Each number is 50 + 10 x the weight over its row's rms, rounded and kept within 0 to 99. Layers, rows and columns count from 0. The size before them is the row's rms in percent of the matrix's.

# up: layer 6 MLP up, 512x128, rms 0.0603, rows 18-44, columns 0-127
# down: layer 6 MLP down (transposed), 512x128, rms 0.06, rows 18-44, columns 0-127
up18 114:44 37 47 53 66 48 67 38 55 38 64 45 35 59 56 58 34 59 56 63 38 44 62 50 42 45 52 33 52 62 56 37 51 39 51 47 64 54 53 42 42 53 62 67 31 44 56 51 52 62 49 51 56 44 31 52 39 59 36 30 39 52 54 65 50 59 50 35 40 53 45 67 60 58 49 47 37 53 31 49 44 59 43 62 64 49 48 71 34 60 54 65 56 43 54 51 54 66 60 30 42 70 41 43 55 56 52 43 38 61 67 65 47 44 47 57 42 55 62 58 61 59 58 49 39 52 34 57
down18 112:56 57 61 48 41 44 41 39 50 29 44 55 67 38 53 57 70 48 27 64 42 60 41 52 59 68 62 50 52 71 64 60 46 59 46 58 49 52 63 30 51 46 63 36 58 45 59 50 31 45 55 54 35 49 58 55 65 32 45 53 56 33 47 55 52 60 62 46 60 36 55 41 41 49 42 64 63 50 36 47 37 49 56 39 40 62 71 43 46 56 41 58 77 50 45 50 52 45 56 49 49 32 57 61 58 58 42 52 56 48 55 42 42 65 62 47 61 55 44 49 42 36 45 56 48 68 56 42
up19 110:52 60 53 52 61 70 49 47 46 51 57 58 53 46 57 45 36 50 38 46 40 50 59 35 54 59 41 59 41 66 56 31 35 46 35 52 59 68 34 40 46 62 55 56 57 61 43 43 51 52 54 74 65 45 59 47 47 35 49 38 44 38 61 53 54 39 54 29 51 44 49 53 39 52 43 50 24 56 41 48 55 37 42 47 35 50 57 41 60 75 43 61 45 42 49 69 69 58 57 38 61 32 59 38 54 58 62 42 62 55 32 56 44 44 47 49 55 57 50 58 51 62 43 51 39 37 42 71
down19 108:43 46 46 41 35 43 47 56 48 56 51 46 35 52 46 54 52 42 64 51 57 43 45 57 36 24 66 48 64 41 59 55 62 44 60 61 45 46 52 51 51 52 51 43 50 59 59 44 54 79 45 38 40 57 55 51 62 31 47 66 53 27 44 49 62 60 49 49 34 58 44 49 61 53 62 41 63 52 64 53 40 68 49 48 59 37 55 48 27 49 49 46 37 53 43 53 36 38 56 49 49 60 40 73 50 31 35 69 37 34 53 53 52 51 47 48 46 56 44 47 64 64 52 34 58 46 72 36
up20 100:38 58 61 43 67 44 58 54 31 50 68 33 57 42 40 36 55 62 62 39 50 40 33 42 42 46 30 71 45 52 47 65 38 55 75 45 41 67 44 58 44 50 44 54 76 45 59 49 55 52 47 53 46 45 57 55 55 37 49 52 64 53 51 64 39 51 55 58 45 55 59 46 42 53 48 40 64 30 57 33 49 55 63 51 40 56 42 47 55 60 64 41 50 68 43 50 53 32 49 45 47 34 63 37 51 64 53 61 61 36 39 45 59 59 34 55 57 51 54 48 31 39 55 55 56 60 49 65
down20 093:37 62 34 40 34 65 52 65 51 33 53 46 51 53 55 44 45 37 49 50 65 35 49 67 53 55 47 38 34 35 64 42 64 53 52 71 70 63 59 48 37 31 71 55 43 49 50 41 61 62 53 53 48 56 32 58 48 45 63 46 63 54 61 61 38 51 21 60 42 42 51 52 53 51 57 50 58 45 54 55 59 67 47 53 57 53 27 56 51 56 44 49 56 45 71 55 36 51 45 45 61 50 49 64 38 42 58 40 46 50 51 47 36 49 60 46 60 54 36 54 47 67 40 45 56 47 68 56
up21 115:40 55 56 50 49 57 51 51 46 63 52 35 57 57 56 36 58 40 53 55 55 53 24 47 49 69 48 51 53 34 27 53 45 48 56 40 64 47 52 54 36 53 45 57 62 64 41 44 52 47 23 58 38 45 38 54 61 48 57 40 52 51 44 44 55 48 32 32 39 61 63 57 51 44 67 54 53 44 54 51 40 68 66 64 55 37 60 56 29 55 48 58 65 56 55 47 27 55 39 48 65 51 42 51 52 45 63 47 47 63 54 59 46 30 42 42 53 37 55 59 57 30 51 28 64 56 42 57
down21 117:59 47 50 47 62 39 54 44 65 35 47 53 44 50 48 44 52 49 60 71 49 50 58 48 53 34 66 67 41 51 51 43 51 65 64 42 36 52 53 47 55 54 52 43 53 43 45 40 58 51 65 52 52 49 67 43 33 51 64 46 52 49 37 54 59 49 79 51 51 40 45 48 51 32 26 48 45 51 39 63 58 20 41 33 43 58 63 39 74 41 52 56 31 46 37 44 67 35 46 40 47 43 66 45 46 55 50 44 34 43 57 53 54 56 46 60 41 59 47 44 37 49 40 73 49 52 50 61
up22 099:50 76 59 43 53 38 43 45 47 64 50 25 57 53 69 58 44 56 51 67 46 47 35 59 45 51 42 48 57 35 65 51 56 50 59 44 44 51 65 68 60 53 53 47 53 45 47 47 42 34 59 55 50 50 50 53 62 45 45 45 23 43 70 76 51 53 56 50 38 50 53 48 54 46 38 51 40 60 39 37 62 66 41 46 50 51 37 53 54 62 30 44 32 54 43 74 55 52 70 56 44 37 37 64 63 53 46 72 62 35 64 44 52 50 50 56 62 52 50 40 48 49 51 44 42 43 49 49
down22 093:53 27 79 63 53 71 43 48 44 47 45 47 54 73 47 47 48 61 57 30 60 64 52 55 55 45 52 50 51 65 58 34 38 49 54 44 39 33 40 55 60 55 47 46 47 49 46 41 57 60 43 58 47 52 53 60 54 58 54 38 63 54 46 28 64 38 51 55 48 53 50 44 53 55 49 38 67 58 58 58 47 44 57 54 42 41 47 68 29 40 57 30 55 67 57 41 61 45 44 53 63 58 48 44 43 54 26 40 59 56 54 47 46 36 65 53 47 36 49 61 53 33 58 44 75 40 52 44
up23 125:40 31 42 51 32 58 63 68 71 43 52 48 40 48 34 55 55 53 57 59 49 40 52 48 61 45 56 63 49 54 42 59 39 46 59 54 65 55 32 50 56 51 30 80 45 52 39 49 44 66 46 61 46 61 47 50 63 43 55 43 35 52 53 51 61 58 54 38 42 42 46 38 31 44 56 47 56 48 31 60 50 49 74 33 46 52 48 62 41 58 57 54 40 45 39 63 49 58 41 40 53 43 58 39 57 52 39 33 58 57 54 54 52 54 29 70 66 59 52 58 64 63 43 37 53 57 43 55
down23 117:67 40 73 46 69 52 52 36 53 37 46 31 44 45 58 48 40 49 61 29 38 52 38 56 45 48 31 54 43 50 52 46 56 54 46 43 37 56 47 57 44 54 48 41 63 52 39 49 62 33 66 56 60 59 51 67 56 62 59 62 57 49 52 38 42 47 43 70 45 57 54 46 46 46 54 56 67 55 60 52 56 49 54 63 46 43 37 53 52 37 53 74 44 36 44 47 53 52 56 54 41 58 54 67 54 26 54 54 43 38 39 64 41 61 57 23 44 56 37 56 38 42 62 52 38 38 36 37
up24 096:57 52 59 59 74 27 69 60 48 41 48 35 64 38 53 45 46 46 58 48 56 49 56 59 53 55 67 44 46 58 35 55 56 49 51 47 51 59 41 31 50 62 31 56 38 55 45 47 43 51 43 57 55 47 46 30 57 37 53 31 62 55 39 36 47 63 59 55 59 41 67 53 61 59 46 47 55 27 58 64 50 40 36 33 39 43 49 52 67 58 47 46 42 49 63 41 54 50 34 42 30 49 54 53 65 53 33 62 52 55 36 44 45 40 56 47 48 59 43 43 55 56 67 72 51 41 63 40
down24 103:56 55 55 59 40 58 35 41 54 60 49 57 33 46 49 60 60 52 49 52 68 66 41 47 32 46 45 49 64 51 36 58 32 40 42 47 41 37 48 51 51 37 55 49 52 57 38 45 49 46 33 50 59 53 39 42 57 52 55 45 56 64 49 67 30 53 47 49 65 45 53 44 48 67 44 57 51 52 42 57 65 42 56 67 69 52 30 32 25 42 41 42 48 52 46 43 52 52 39 52 65 68 50 44 48 65 48 40 54 55 52 74 59 70 49 34 40 37 51 51 53 49 38 47 42 65 28 36
up25 104:43 49 57 46 49 51 61 49 50 36 71 72 53 52 44 58 43 69 53 59 42 62 51 32 30 27 28 45 59 51 54 78 58 54 59 37 41 33 42 63 48 37 56 47 52 45 50 47 57 59 51 55 41 52 53 54 65 45 64 39 55 40 43 51 58 61 53 51 50 42 64 50 73 45 47 45 53 40 52 31 48 58 42 50 51 45 60 54 55 59 45 54 41 47 74 33 62 59 34 51 41 69 52 58 51 60 46 43 33 50 48 50 73 37 53 52 41 37 65 48 43 52 53 41 49 55 38 52
down25 105:61 53 46 68 51 43 43 55 29 66 46 42 56 67 48 37 71 37 46 52 68 48 47 65 47 64 74 50 39 35 63 39 49 54 48 68 48 48 59 52 43 40 54 42 50 35 39 46 44 44 60 40 40 59 67 33 40 51 50 63 49 48 59 50 43 36 48 57 53 58 58 45 26 44 52 56 44 53 48 60 28 34 65 51 42 44 56 58 52 41 53 45 60 40 36 76 52 37 76 55 48 44 46 45 59 57 52 56 47 42 39 50 43 53 54 48 71 44 49 51 62 46 45 42 55 47 63 52
up26 099:78 49 62 39 56 47 66 53 52 65 40 40 42 55 49 43 65 53 58 57 43 41 48 48 52 41 50 47 58 43 62 43 50 41 44 28 47 51 71 43 63 55 48 39 52 62 62 66 46 62 42 62 61 46 43 57 39 65 43 55 42 52 40 45 52 58 50 46 61 45 36 46 46 54 59 47 31 44 36 63 37 51 53 44 41 35 39 32 49 51 46 57 45 23 46 50 46 55 53 37 30 44 52 57 61 48 42 51 44 31 49 33 40 47 64 51 58 25 44 64 65 55 64 53 63 63 52 60
down26 104:37 50 40 58 38 54 42 56 47 48 57 72 65 55 47 52 47 56 58 44 67 62 51 44 39 52 51 51 47 50 60 60 52 54 42 65 49 51 37 51 43 40 34 47 58 44 45 41 59 45 49 40 41 55 61 31 63 55 60 43 57 58 43 56 51 43 39 38 59 44 66 43 51 42 64 62 61 56 66 36 73 66 75 58 55 45 27 57 62 54 41 50 47 60 46 45 42 53 52 72 65 54 43 50 42 62 64 51 58 61 46 72 63 34 53 61 63 56 37 47 70 59 46 40 51 32 51 53
up27 102:35 33 53 40 67 52 40 54 45 61 56 48 57 57 61 42 59 62 50 55 28 54 29 62 44 57 45 40 42 52 55 62 61 58 48 49 46 58 45 52 58 48 44 62 37 44 49 37 43 50 58 56 37 55 51 43 64 41 56 26 68 46 53 54 68 44 55 53 66 56 60 66 48 33 59 68 60 76 57 43 75 67 47 48 54 61 57 46 45 57 45 40 43 43 59 40 67 53 41 46 52 63 45 49 54 47 48 58 48 53 48 64 52 65 41 48 35 56 38 49 53 41 34 38 38 43 31 40
down27 093:64 63 51 62 49 55 50 48 46 48 40 44 57 47 36 62 55 41 25 58 69 47 75 48 43 52 47 59 44 50 59 39 42 55 45 49 49 47 57 43 50 50 42 53 45 39 56 47 61 46 39 50 46 42 42 35 56 51 49 60 38 65 58 63 50 65 24 37 43 49 36 38 43 57 45 53 33 43 46 41 47 46 47 65 56 58 42 40 64 38 37 56 44 56 33 46 35 30 49 68 50 47 45 29 31 55 44 52 35 43 54 59 40 38 48 49 63 49 49 55 63 67 65 44 71 60 51 38
up28 109:54 46 45 45 50 36 69 49 57 34 57 57 50 48 27 41 40 59 54 40 40 48 67 47 61 53 31 47 45 45 40 63 42 48 36 42 47 42 50 42 54 37 65 60 59 59 47 50 41 68 53 53 45 57 21 54 39 66 42 32 32 49 61 44 47 46 38 47 32 43 51 59 56 58 48 54 33 49 42 51 51 43 38 55 51 57 37 68 68 41 38 61 55 32 43 46 50 65 49 46 44 68 42 53 65 49 50 42 63 55 59 62 39 50 74 55 43 46 65 50 58 54 55 59 47 58 54 67
down28 114:44 41 44 50 62 40 50 49 56 53 50 53 64 54 62 46 71 50 49 47 71 47 53 54 61 29 62 50 50 55 38 43 46 60 64 67 46 45 43 36 54 64 55 29 39 46 44 45 47 56 38 45 45 41 46 46 68 52 55 59 51 53 55 53 42 53 50 59 54 25 48 42 37 64 58 51 56 55 53 41 40 31 50 36 38 51 56 69 53 56 36 55 72 53 56 67 64 37 48 61 32 39 43 38 35 44 44 37 39 41 49 55 63 68 68 61 48 55 46 57 63 51 57 45 42 60 53 29
up29 096:54 45 51 61 68 53 45 30 28 46 49 56 43 54 67 39 48 43 41 53 43 45 59 48 39 49 53 62 58 61 64 58 40 62 43 46 34 51 48 57 45 47 42 48 61 34 56 62 64 51 51 54 48 40 34 44 49 46 41 43 57 40 60 43 49 56 45 54 54 38 80 52 45 37 35 49 56 53 60 24 56 38 48 47 53 70 70 57 67 49 62 44 42 61 35 38 63 62 37 43 48 74 43 46 65 42 41 51 43 51 39 48 73 46 43 53 38 54 58 56 48 38 55 51 40 43 51 63
down29 105:59 48 52 52 61 53 34 57 46 60 42 75 49 64 55 40 48 53 52 72 63 47 55 44 57 34 52 63 51 43 55 42 45 33 34 55 53 47 39 57 47 52 40 42 42 54 68 54 50 64 40 46 55 43 57 41 63 41 54 50 42 30 47 42 32 52 31 54 35 43 40 64 65 66 57 55 44 46 40 39 44 77 39 37 54 53 45 52 45 42 31 50 48 52 51 36 42 75 47 60 47 57 44 43 47 58 65 61 56 50 48 69 54 51 47 58 40 51 29 46 66 50 53 53 51 34 62 37
up30 087:60 56 50 71 44 58 63 58 73 54 44 43 60 65 49 61 44 42 51 62 46 56 43 55 51 31 41 39 57 48 59 38 41 14 51 36 54 59 49 34 42 33 51 45 17 36 51 62 44 58 57 46 53 54 38 45 49 59 55 62 37 50 44 68 54 60 42 70 52 53 49 54 53 53 62 50 50 42 36 51 46 45 37 43 45 60 51 45 62 50 46 56 60 62 52 52 54 70 57 37 33 53 63 49 40 49 54 36 45 61 45 47 47 48 37 55 56 63 56 58 44 44 65 59 50 58 47 38
down30 081:46 54 51 25 67 47 56 31 40 49 46 64 45 49 52 55 52 54 66 44 52 46 53 53 49 58 60 54 51 54 61 54 72 77 46 71 37 44 38 63 58 56 61 51 59 64 42 41 49 55 61 48 46 46 57 60 35 27 48 35 48 52 37 43 53 39 67 31 46 59 38 52 47 50 48 42 55 50 63 57 67 50 56 64 57 40 46 41 39 41 44 41 37 42 50 46 45 33 39 61 64 46 44 35 63 60 43 58 56 39 77 47 60 53 39 38 54 52 53 41 53 44 38 39 65 51 52 50
up31 097:47 39 60 69 48 52 41 35 41 37 50 26 46 30 66 63 48 50 51 39 35 42 59 64 45 48 57 59 61 43 45 47 56 43 54 50 28 51 55 49 60 58 56 53 61 35 41 43 48 31 55 70 55 51 41 66 48 42 57 54 53 44 50 54 68 59 48 43 60 53 52 78 34 56 54 49 47 47 56 25 51 49 35 25 56 61 55 49 53 54 45 35 54 54 45 53 64 63 63 52 51 62 52 45 62 52 47 56 56 47 30 58 38 60 60 53 52 43 60 49 61 65 60 57 48 36 59 63
down31 105:44 62 40 71 51 39 33 61 50 60 60 55 54 64 42 55 35 61 59 42 39 54 38 48 51 63 53 58 52 43 51 53 31 53 38 51 60 63 47 52 38 51 46 58 39 54 57 70 55 53 30 54 48 50 62 54 55 59 60 43 55 52 47 60 48 54 45 56 44 53 43 39 42 58 59 56 39 57 47 62 69 50 66 78 40 26 61 61 57 54 46 54 43 27 57 57 37 57 48 62 56 50 40 38 33 35 65 57 52 63 61 34 45 49 64 50 46 50 35 53 53 60 60 33 49 58 34 58
up32 100:52 48 50 63 32 55 43 26 52 78 44 40 47 48 55 58 57 29 45 47 55 65 59 41 36 40 59 43 54 54 49 56 49 41 46 55 50 32 42 62 39 47 51 59 46 59 50 36 69 44 44 65 47 47 39 61 43 49 49 69 52 64 69 32 31 58 46 53 37 48 54 55 55 48 49 53 32 57 49 49 46 40 46 51 49 43 48 77 47 55 43 62 60 50 46 37 47 40 32 52 60 41 44 38 44 59 52 48 32 58 58 55 26 36 66 49 55 34 72 49 52 54 45 57 58 52 52 42
down32 099:61 56 55 54 60 54 64 64 55 40 40 58 51 40 51 22 33 81 42 71 54 40 34 62 53 62 50 63 51 50 45 41 63 37 45 42 62 61 59 42 51 53 52 45 49 36 41 40 45 35 42 52 54 55 46 41 38 57 54 39 38 54 48 48 61 49 50 47 50 61 28 53 47 62 41 46 52 48 47 47 40 49 43 57 45 65 55 40 68 63 33 33 41 60 51 55 46 40 42 65 54 60 50 63 55 30 46 55 59 39 47 38 70 61 55 59 36 36 50 38 36 46 60 48 53 43 37 53
up33 098:59 70 46 54 49 59 42 51 53 46 50 54 57 54 63 50 26 54 66 43 52 53 46 70 42 43 31 38 40 54 73 38 31 43 61 62 60 49 58 51 60 50 54 66 48 39 48 57 51 49 45 52 42 56 54 54 43 21 64 54 49 48 59 48 46 70 48 69 33 49 50 42 69 56 46 39 70 36 28 40 57 36 50 41 55 41 59 59 61 47 38 58 39 40 68 40 66 51 49 55 54 54 62 50 38 43 38 59 49 50 38 40 52 38 45 41 51 50 59 46 58 35 61 49 51 54 58 47
down33 098:62 54 50 64 32 45 44 44 41 68 63 58 54 54 59 58 64 41 47 54 40 54 60 43 44 43 56 56 61 55 31 46 71 42 53 53 53 64 58 25 62 75 58 53 51 54 48 58 35 26 59 64 66 46 38 53 47 47 47 45 44 37 33 60 47 42 71 41 58 40 70 51 52 45 57 45 50 44 59 54 52 47 56 49 50 54 23 51 41 51 56 43 46 53 34 66 63 56 46 41 45 52 50 41 50 52 45 52 77 49 56 47 61 48 70 36 48 60 41 50 38 59 48 55 45 59 44 43
up34 096:46 39 43 42 37 66 46 60 55 48 52 47 53 64 67 34 49 43 51 63 54 62 54 52 50 52 44 56 45 39 49 44 32 41 47 79 47 39 37 45 32 36 60 61 53 40 47 55 63 50 43 54 59 25 50 50 47 49 60 48 40 51 58 57 72 58 38 44 35 52 63 49 57 59 66 73 36 51 44 42 41 57 42 51 41 58 60 42 48 53 29 35 57 32 56 46 49 71 43 54 29 50 46 46 60 64 63 70 50 55 47 38 38 39 53 62 54 54 55 67 52 43 51 56 46 53 51 48
down34 097:51 58 54 61 54 41 44 55 68 45 62 50 45 32 39 54 59 58 49 43 41 48 55 54 48 34 49 40 60 51 34 29 60 71 57 51 52 60 62 47 46 62 47 47 72 49 47 51 37 46 51 68 52 56 41 50 45 47 18 48 64 48 25 51 50 56 65 34 55 44 51 49 54 48 46 44 67 41 24 45 55 38 42 56 60 55 55 72 55 63 54 54 63 59 55 66 58 43 54 43 59 54 58 48 47 51 42 40 63 53 34 67 68 53 43 52 37 41 57 50 58 51 59 59 47 55 51 69
up35 095:52 54 80 59 60 53 36 45 42 30 47 51 49 43 52 42 47 43 62 72 69 40 51 46 43 54 36 49 61 47 56 53 47 55 54 59 50 75 28 64 52 57 36 59 60 58 55 48 63 54 53 48 52 36 55 47 36 53 61 45 51 58 52 53 46 52 46 48 40 35 59 47 65 42 53 38 59 65 48 57 63 68 43 30 35 49 48 52 50 45 54 41 49 58 41 38 37 56 38 47 60 53 57 49 27 34 48 49 45 73 41 40 38 49 52 52 50 35 66 53 33 68 47 57 52 34 57 45
down35 099:38 51 30 30 46 49 57 47 55 59 48 63 45 56 31 59 55 49 59 42 53 62 48 63 42 38 51 62 57 38 43 51 55 52 43 37 63 37 75 46 53 40 57 56 44 56 55 51 41 37 55 62 60 58 50 56 27 54 52 55 57 48 55 38 46 62 43 56 49 52 47 46 39 60 51 45 47 52 56 33 57 28 52 56 46 45 34 38 37 48 58 52 54 63 49 58 44 50 41 65 47 60 51 64 65 62 54 58 45 18 53 65 48 37 52 40 66 73 47 37 73 39 51 46 48 66 50 57
up36 105:43 41 28 47 46 59 54 58 51 53 68 57 39 64 46 45 53 56 58 42 52 64 61 63 57 63 40 38 65 43 40 53 59 58 38 45 64 41 52 43 44 56 64 22 51 38 40 46 54 58 52 40 54 30 58 53 37 66 50 53 30 70 48 33 44 48 52 51 50 63 45 48 60 28 44 50 54 52 49 44 61 58 55 49 48 37 46 54 64 54 32 60 54 51 46 52 52 61 31 56 43 57 33 45 55 44 42 52 46 54 47 26 50 41 56 37 58 50 46 44 48 26 70 62 41 54 47 62
down36 106:50 48 67 43 59 27 53 48 60 56 41 45 49 41 46 38 53 58 49 60 50 46 50 51 53 33 54 44 66 63 46 44 38 57 62 40 31 55 61 45 39 54 54 63 48 41 43 53 44 40 52 73 45 44 47 46 45 45 38 48 73 24 54 73 62 64 62 47 40 24 51 60 53 59 52 46 36 50 54 37 49 46 34 47 58 43 72 42 34 52 52 50 48 57 58 49 57 32 46 46 55 57 49 43 46 53 37 63 53 43 51 66 47 60 38 62 34 48 48 61 40 44 30 54 61 69 58 46
up37 112:35 59 53 65 49 51 39 47 57 66 32 47 63 50 48 37 50 57 72 47 53 36 52 64 42 62 45 47 52 50 46 47 67 56 49 44 55 59 50 55 50 57 36 43 46 48 57 47 55 48 51 59 44 67 47 59 59 46 52 49 28 50 56 40 43 45 45 32 21 54 50 33 46 36 55 57 42 65 55 52 58 43 41 48 68 47 44 61 49 66 53 52 47 52 51 73 47 41 65 58 59 60 34 22 53 41 40 63 54 20 50 50 56 46 42 44 54 48 67 39 51 48 50 66 32 41 43 52
down37 119:51 47 63 55 35 64 63 49 44 55 49 59 34 45 47 41 43 42 40 68 45 65 51 37 53 40 52 43 45 61 45 41 58 51 35 48 48 41 45 57 39 47 50 64 18 44 37 41 46 43 47 47 33 41 44 65 51 55 68 51 55 55 53 26 62 48 43 59 27 62 25 51 57 43 42 45 59 51 43 41 40 39 57 43 61 61 34 50 52 30 35 49 49 50 57 52 32 49 68 47 62 57 48 58 55 46 40 66 56 54 53 41 51 42 45 33 42 41 60 68 42 56 49 41 51 68 55 48
up38 097:38 36 58 60 61 47 53 47 43 55 62 50 38 51 51 63 43 37 45 52 54 62 41 53 35 39 56 33 69 43 39 59 43 46 53 70 49 57 50 60 52 30 53 54 46 46 46 39 62 62 62 52 62 63 55 44 52 58 55 52 48 47 37 61 53 34 53 59 38 66 63 50 40 51 60 60 56 27 44 45 44 55 45 59 55 44 36 42 58 63 32 71 46 63 71 45 72 41 60 63 51 39 36 52 49 54 43 54 60 41 69 73 50 57 63 42 49 64 53 43 66 48 43 59 44 50 55 59
down38 097:46 50 63 40 39 53 50 55 61 41 37 46 56 44 43 42 60 56 59 62 42 43 45 42 71 42 55 62 40 56 55 35 55 49 40 41 68 43 48 58 42 62 46 48 49 43 40 52 40 56 43 69 37 59 47 59 61 43 52 39 47 40 57 26 46 49 48 42 48 47 55 52 60 33 40 36 59 66 49 49 41 43 55 46 51 51 45 52 47 58 72 49 67 40 39 47 39 61 51 38 47 51 42 56 59 43 77 54 26 63 19 27 49 58 45 51 60 48 46 38 46 54 60 51 66 39 32 51
up39 117:46 60 42 58 52 53 63 54 52 46 67 44 59 42 44 59 42 29 57 52 54 35 41 41 41 65 40 47 34 36 44 39 58 50 52 39 75 52 42 45 58 57 49 48 26 64 47 58 58 53 64 45 46 63 53 54 32 36 56 39 54 62 44 60 43 41 42 61 37 69 49 66 68 51 43 35 58 23 57 63 54 49 51 56 44 47 42 49 47 52 46 42 57 51 57 58 43 39 60 53 58 36 60 66 49 54 48 34 49 50 31 37 42 49 39 44 60 45 55 69 41 60 63 41 62 58 38 58
down39 126:62 58 48 45 62 52 47 37 44 45 44 68 50 45 57 35 44 54 46 57 39 54 54 57 53 65 44 57 51 38 75 48 49 53 52 54 45 54 43 47 49 55 48 47 47 59 56 53 54 52 32 59 43 44 66 45 62 61 43 45 38 37 52 44 40 50 47 60 43 27 30 41 47 47 33 62 42 61 53 54 42 54 53 62 58 46 50 39 65 52 51 44 31 36 55 44 53 81 56 70 35 50 32 49 70 47 57 71 53 39 55 55 31 47 58 54 55 54 52 52 59 30 74 54 47 56 53 30
up40 095:57 28 49 52 62 43 73 52 46 57 52 56 43 31 51 59 32 36 51 44 42 60 42 66 37 47 47 39 57 56 56 51 39 39 62 21 37 40 61 32 47 45 66 50 48 53 50 36 49 42 67 51 58 58 49 63 52 35 44 64 45 38 58 50 50 60 48 52 33 50 57 35 57 47 54 65 52 42 32 72 56 47 50 52 41 58 48 47 74 48 43 65 55 23 55 67 49 54 52 46 61 46 44 57 53 54 38 49 54 51 57 52 44 42 56 34 53 43 65 50 59 60 42 54 64 51 40 50
down40 100:57 57 54 49 32 69 34 58 57 46 64 54 57 63 43 51 60 57 79 51 43 58 67 48 51 53 65 40 31 42 53 49 62 42 53 67 44 50 50 53 54 57 51 44 50 61 41 56 54 54 35 51 46 44 38 49 40 78 39 45 42 47 46 37 37 68 55 72 57 45 34 60 58 54 59 51 52 51 63 47 49 57 53 64 51 56 65 71 48 67 33 56 42 78 41 58 56 54 36 41 46 42 46 50 55 35 38 54 56 56 46 59 43 43 46 45 44 55 63 50 34 44 56 47 64 59 54 48
up41 070:60 51 56 35 40 54 54 54 39 36 44 39 60 49 36 51 37 46 65 53 63 48 28 48 45 55 65 45 48 42 43 65 48 58 50 51 42 44 52 46 50 44 51 46 48 63 39 51 47 58 58 53 49 53 42 41 63 64 37 67 50 35 57 46 38 65 17 52 53 46 63 51 33 65 44 38 40 54 46 54 56 47 74 60 60 46 64 37 66 55 31 49 33 39 46 47 71 50 46 46 57 53 53 37 54 42 54 38 59 32 48 65 44 45 60 43 40 47 57 48 66 65 70 52 54 64 48 46
down41 084:45 46 42 61 62 34 46 58 42 53 55 43 45 56 47 54 42 32 51 36 40 37 37 61 67 45 51 62 50 56 45 63 58 27 62 56 75 35 39 60 43 75 48 41 62 49 53 58 52 49 57 56 63 19 43 72 47 65 40 52 41 62 38 58 49 48 63 54 55 56 40 52 50 52 47 43 50 48 47 65 47 41 42 39 42 46 39 39 47 48 58 43 34 50 47 74 65 55 54 80 49 42 44 57 50 58 54 64 50 56 64 46 47 56 48 48 39 64 51 53 51 53 47 45 59 42 48 59
up42 114:67 63 36 42 39 41 47 59 37 49 50 38 60 56 51 43 43 37 49 57 57 34 56 48 38 72 34 57 40 61 56 67 61 55 48 47 57 53 38 57 61 54 45 46 43 35 54 63 49 36 39 50 47 36 65 36 53 43 39 51 46 26 63 48 64 49 48 59 52 44 58 52 60 41 49 59 56 57 46 51 66 62 44 45 28 55 45 77 47 38 49 57 42 56 53 37 62 62 50 57 45 64 57 54 54 59 67 51 57 78 42 50 54 41 33 43 51 56 39 49 56 38 58 49 34 63 63 43
down42 108:46 57 63 48 58 69 58 46 63 68 40 62 62 35 43 52 52 52 45 44 61 58 28 49 46 47 41 46 61 23 37 44 51 50 51 30 66 45 56 47 42 55 67 61 39 56 44 43 56 57 55 57 66 53 50 65 44 43 71 40 53 60 48 53 36 53 43 62 23 71 55 41 54 47 34 49 52 53 52 57 43 36 60 52 66 33 60 47 50 45 50 55 44 40 46 57 46 64 51 36 38 60 55 51 50 53 30 42 54 57 61 57 64 58 48 43 37 50 52 59 43 73 49 47 59 60 41 56
up43 094:63 50 63 70 51 55 54 53 60 52 48 51 48 69 56 43 42 60 51 46 58 56 36 60 64 51 52 37 49 41 53 37 65 50 48 36 44 49 62 57 53 49 65 42 35 44 38 52 39 41 51 54 44 55 55 55 32 44 36 47 46 52 58 50 54 69 52 58 47 70 48 62 66 41 50 52 36 29 55 50 43 50 26 44 75 59 41 50 51 55 38 42 35 65 61 58 58 55 59 63 45 50 33 39 55 52 49 56 47 60 27 30 65 41 62 41 51 65 57 36 47 53 60 45 54 40 61 30
down43 094:51 48 52 51 53 57 65 40 41 51 45 55 39 47 66 47 64 39 41 54 50 58 63 43 45 60 55 48 59 68 56 59 61 48 33 52 39 40 32 35 34 65 55 46 46 61 56 56 67 54 57 46 62 50 71 47 49 48 57 42 39 44 50 39 34 49 50 57 30 39 48 38 23 55 57 46 64 69 39 34 45 55 62 62 19 49 51 50 44 41 50 61 42 37 39 48 51 58 52 56 58 48 58 65 42 55 44 49 41 44 73 62 44 48 46 47 46 32 48 59 54 55 34 46 47 57 49 68
up44 094:62 57 45 52 61 51 40 36 61 57 43 40 52 53 52 33 57 63 47 30 46 30 46 53 34 65 62 44 31 23 57 46 38 60 39 55 56 29 54 57 46 62 49 42 37 52 41 44 51 49 37 60 48 61 60 53 28 64 52 48 62 50 40 39 61 49 48 56 44 54 43 48 78 29 56 53 45 35 67 47 44 42 60 57 45 49 46 58 43 49 39 29 43 59 59 56 45 49 53 58 42 53 39 43 47 61 49 52 43 66 52 65 38 44 46 54 48 52 49 69 47 59 57 37 43 55 41 68
down44 091:54 40 52 52 37 66 66 47 62 29 48 45 40 43 51 73 33 39 52 43 65 47 67 45 52 47 54 55 55 53 52 65 55 42 43 48 31 51 50 54 70 50 59 52 71 39 56 52 39 37 52 45 39 53 45 45 62 46 49 50 44 48 61 55 46 33 68 58 74 56 63 42 36 48 34 41 52 48 52 36 36 46 44 57 43 54 54 44 59 48 54 64 56 41 46 51 41 55 56 40 51 49 61 59 62 41 54 44 40 53 28 35 67 68 49 47 71 58 60 44 46 54 55 65 42 52 60 28